python train.py --activation="tanh_gelu" --norm_eps=1e-05 --positions="learned" --qk_norm=false --grad_clip=1.0 --warmup_steps=355 --batch_tokens=32768 --train_tokens=243300000
Each number is 128 + 32 x the weight over the matrix's rms, rounded and kept within 0 to 255. Layers, rows and columns count from 0. Numbers have three digits each.

# layer 7 attention output, 256x256, rms 0.055, rows 0-42, columns 128-191
160099193130183143213088142112149176085067121140133095050065076102101165149123129093096108163080079204061118192131124187159089141140044054175084147122134091075098122157203094163172064152176126
110092059102133137103152174179085118163143125134128136146126149176128192191184098151115162171127168142114207123139138179108155105136111118117132123185163068147098169161149069128164081087137130
094112114116145117104115109098154072089145100150213129119082090204161108114203102083111111079080135157143101080131106087135086150110103113150155126140118151102099101101155164173146127168150126
141127141179089183129151081125098118110099114133087199101117138117143084007117125050086120054140131120124160186131048105057074162057125121077139183105134108114170135000109117169132137077102145
106155158159176152137119157080124127184128132145128087107122107154127158128116143113128157182155136134109127132142141155090171130140128104142137081095113101152119130091156158194159179118120110
112097190167203080146093080103167195115081112193129127123138061091116180130070120145156105109084065143123099120106091173152114176157087093162142174088146078115053107097158099082114163095097151
177127120179131127082088172085113151157129119092110093144155143141189142213168139124125173177121148133138170084072109134142117121113121130092145111135097161168209121097136095119115144095114147
085101134235140150135204159144142095097163152172051212238175104162177085136103138163160131099111182152139163121131135183133126091123143074107062165165139101136113147074169124101134114183143112
093054106134199143101165079122138143130077156106102124151113128128116138125115098143138110093144084123158103157121178141111116110135111128142108127104112035129160143143113136181146120140156185
098110135041102103166132161173081115175137125154111122112100107087148102074144118139102151044117168107127144126133079120127115172123097039080163077152028169093126122170153145165097107157075139
115170092108122113090098097114107085159157118065162205157121140081111136131152171187154051117098137146136069165096099099114106080160194088146113158112160120175070117147140171125180147184154177
088148160090141104150056171172142128098118168114098127066148150123191093136131123170134119132074114113132133099141130112152107116156128124142175136162161124177109118148151128134101082087113174
053150111123139075177104117067102155138035079150070184149132061134147121120124172137141073127125075114071117099136099149123071149121177095036111102115194143126188090106095140126152136141162076
166141121119079144145124123134170151198090158155108123144157205093106158057104096107175176117092124189168123119120140120123123149132104136133174111092174136139061189178098118089162125086132108
123105094130120098141094158091123078108099172098155061143124123079177075122122161110116065156106125101123122064074102096138106082151165170137146124194099102163077105151121152118075142147129178
076087101140163071123060156114162212120060129205167183135167124103152143116119095115084177102133145199141074125102083163080136171149157145101148093126133088111146106224161195138128169201128057
159134107131139131138176161095074147078074071075134183097183117161106138127157143155138123131164139133152113161144157149107142082136146161157089077142177223112159126099078108129108223156136120
200161099162175107131140147098094142122146094188089172102137139059155132160108115217131196170138100192203075137183113152120106120100171124155117134153097123126122123125121118067108138116156139
128142170096151133175152172107171185104168067121156119081086113122168189143095036136096112108110211114144153112142116213101126083133060157110120071135201125104156121093103098111153112146174149
133166131068120145219124165136124141216234149097146101125122099099113115123051118167126160128103169149147178163082135132157076127144066121222144189142095148100169130144149146150191078134106134
154099168128129136103161153169101128164094138093116094125147121145111133118123061148126166143152124124069151155057104126137096084099128148160152111120117089121102132141150171117083157192104114
078156137161158144144077112136098194148130086141078122169152181129123137191163175112131113145135094059132075081199155086142130146158229071077130105116159074067180190138090122117110152068156164
066178139131134113127139115160140180096172063121111133078140141164158146132152088107196153098120100178141137129137161097165117068115194179126075150114144159179166138101110130093090144150097158
179114175122135126100125143060089150109047170045098156086122085110127126176109131152102052117124131107165120196103068161097068115139093057101184119169139161122104112061111144118151161108094204
092131082047094146067067125173092137120129164150078120101096202112163101081150099137107151090173142173095156189131097149118132101133141154097184074137119096141146109111092140141061111143109146
160068171062143156139131048118152131174154192140138143139144092069076127170091087189121097164158153136134112164109119154164152119163131054115115138116126042085091157145111060029125115172056148
092060097084132093123165176122151164093096158062136103212183096060128121127086090077109120085128119106229068097160089176123115119091123117095084161092213063121163114105102192122124091175178105
101091154119120098182135113162184189142143169164125082101167159160157094118067102154198207150140136101165128055178198120154115077110155127124144139181148169140131154134104150065185121088100117
123100129130168095168141127189158155074135099088107086127141109190095125144171102075112174146202115056156096133130102147192180123055143116155091046154128106139161146147151129114094154153123098
117056112195067056158128214140155135154128116131086077185145113111202061124116104149146148141109096112175106055143090147133071141123196100127097169118141133092103146193131145073162067119133177
188167122155102172093078188141073088090116173110129078090122118088142193146112131057100092164148083100147172191114041129160065150065117123173142117118082156109105127108105124130104121063087091
088135073095166124090138142121112152128195123144072072156130087060163132101121099116100176086096094092181090132110094098064127151143162131142105115179122101160107078112152079072138141163147146
154131131078137099112159118100160119116118116134164102140228139092084133094105120118177114127134186189181092067073099114115076115094136128207110138124102168152140098122120159068152130118069158
167068141073107083150120118172104178113085155084111163112167130108139125129065074149137091112154097046136101158104095087114135124221149145090157181101171150101140138124135186081147064140115076
124111158116124224184121062122147122168134104106197134130123079136113136141145113117132138083119119113147149166057165089089118115091108060215111111191112155104103096182113175126185185167158061
070114149067129204115113098129130194105101139149093096106174129169119160146123078142118095172137141154133168132128160143107118085090120085142163082209145066128140055106133136128198096195149081
122087181171150087111136091019165116154120169119128108133144104176043163103126078180123083145071151161117124070128161154178064183135098149121149129095093090118168065119097089096102152095049119
169102079113134122203056173164170166150147133191165119185177211135075108038109177166139100168137157193126123137156097165084247108133121099145148108085142123139147180137136061148181093141093118
115117107157077101155140162154123109137187101132147082091148117110119138109126174149133067140112172083133149100124143097115090148140139150115111160106081115024104129177142130140112101141175108
090159080095121112071098185114099134147121142103172064215166128129200174152167131133116147156173065078124123142147127133147199113111146117117099073049161097149149154120089115122136194158123161
133123104167183130105093132130107114127130119142071143179116100124167207157102193118154126081135060160113150179122138136088081090112070088102137124164129172133155135071134029121181153083126166
079123119155152117153084148138136119100077108119085132149138170146089141145172092210127171113124095172154116154205188127130162117147150132097125133119130115081115127104118093147172126153117121
087130157118107152115162090189124137105114161054083185179153086146109122223157111125073069083127104116176139183113107118139179159188063129097179163088138083092082165148111074146093122115192091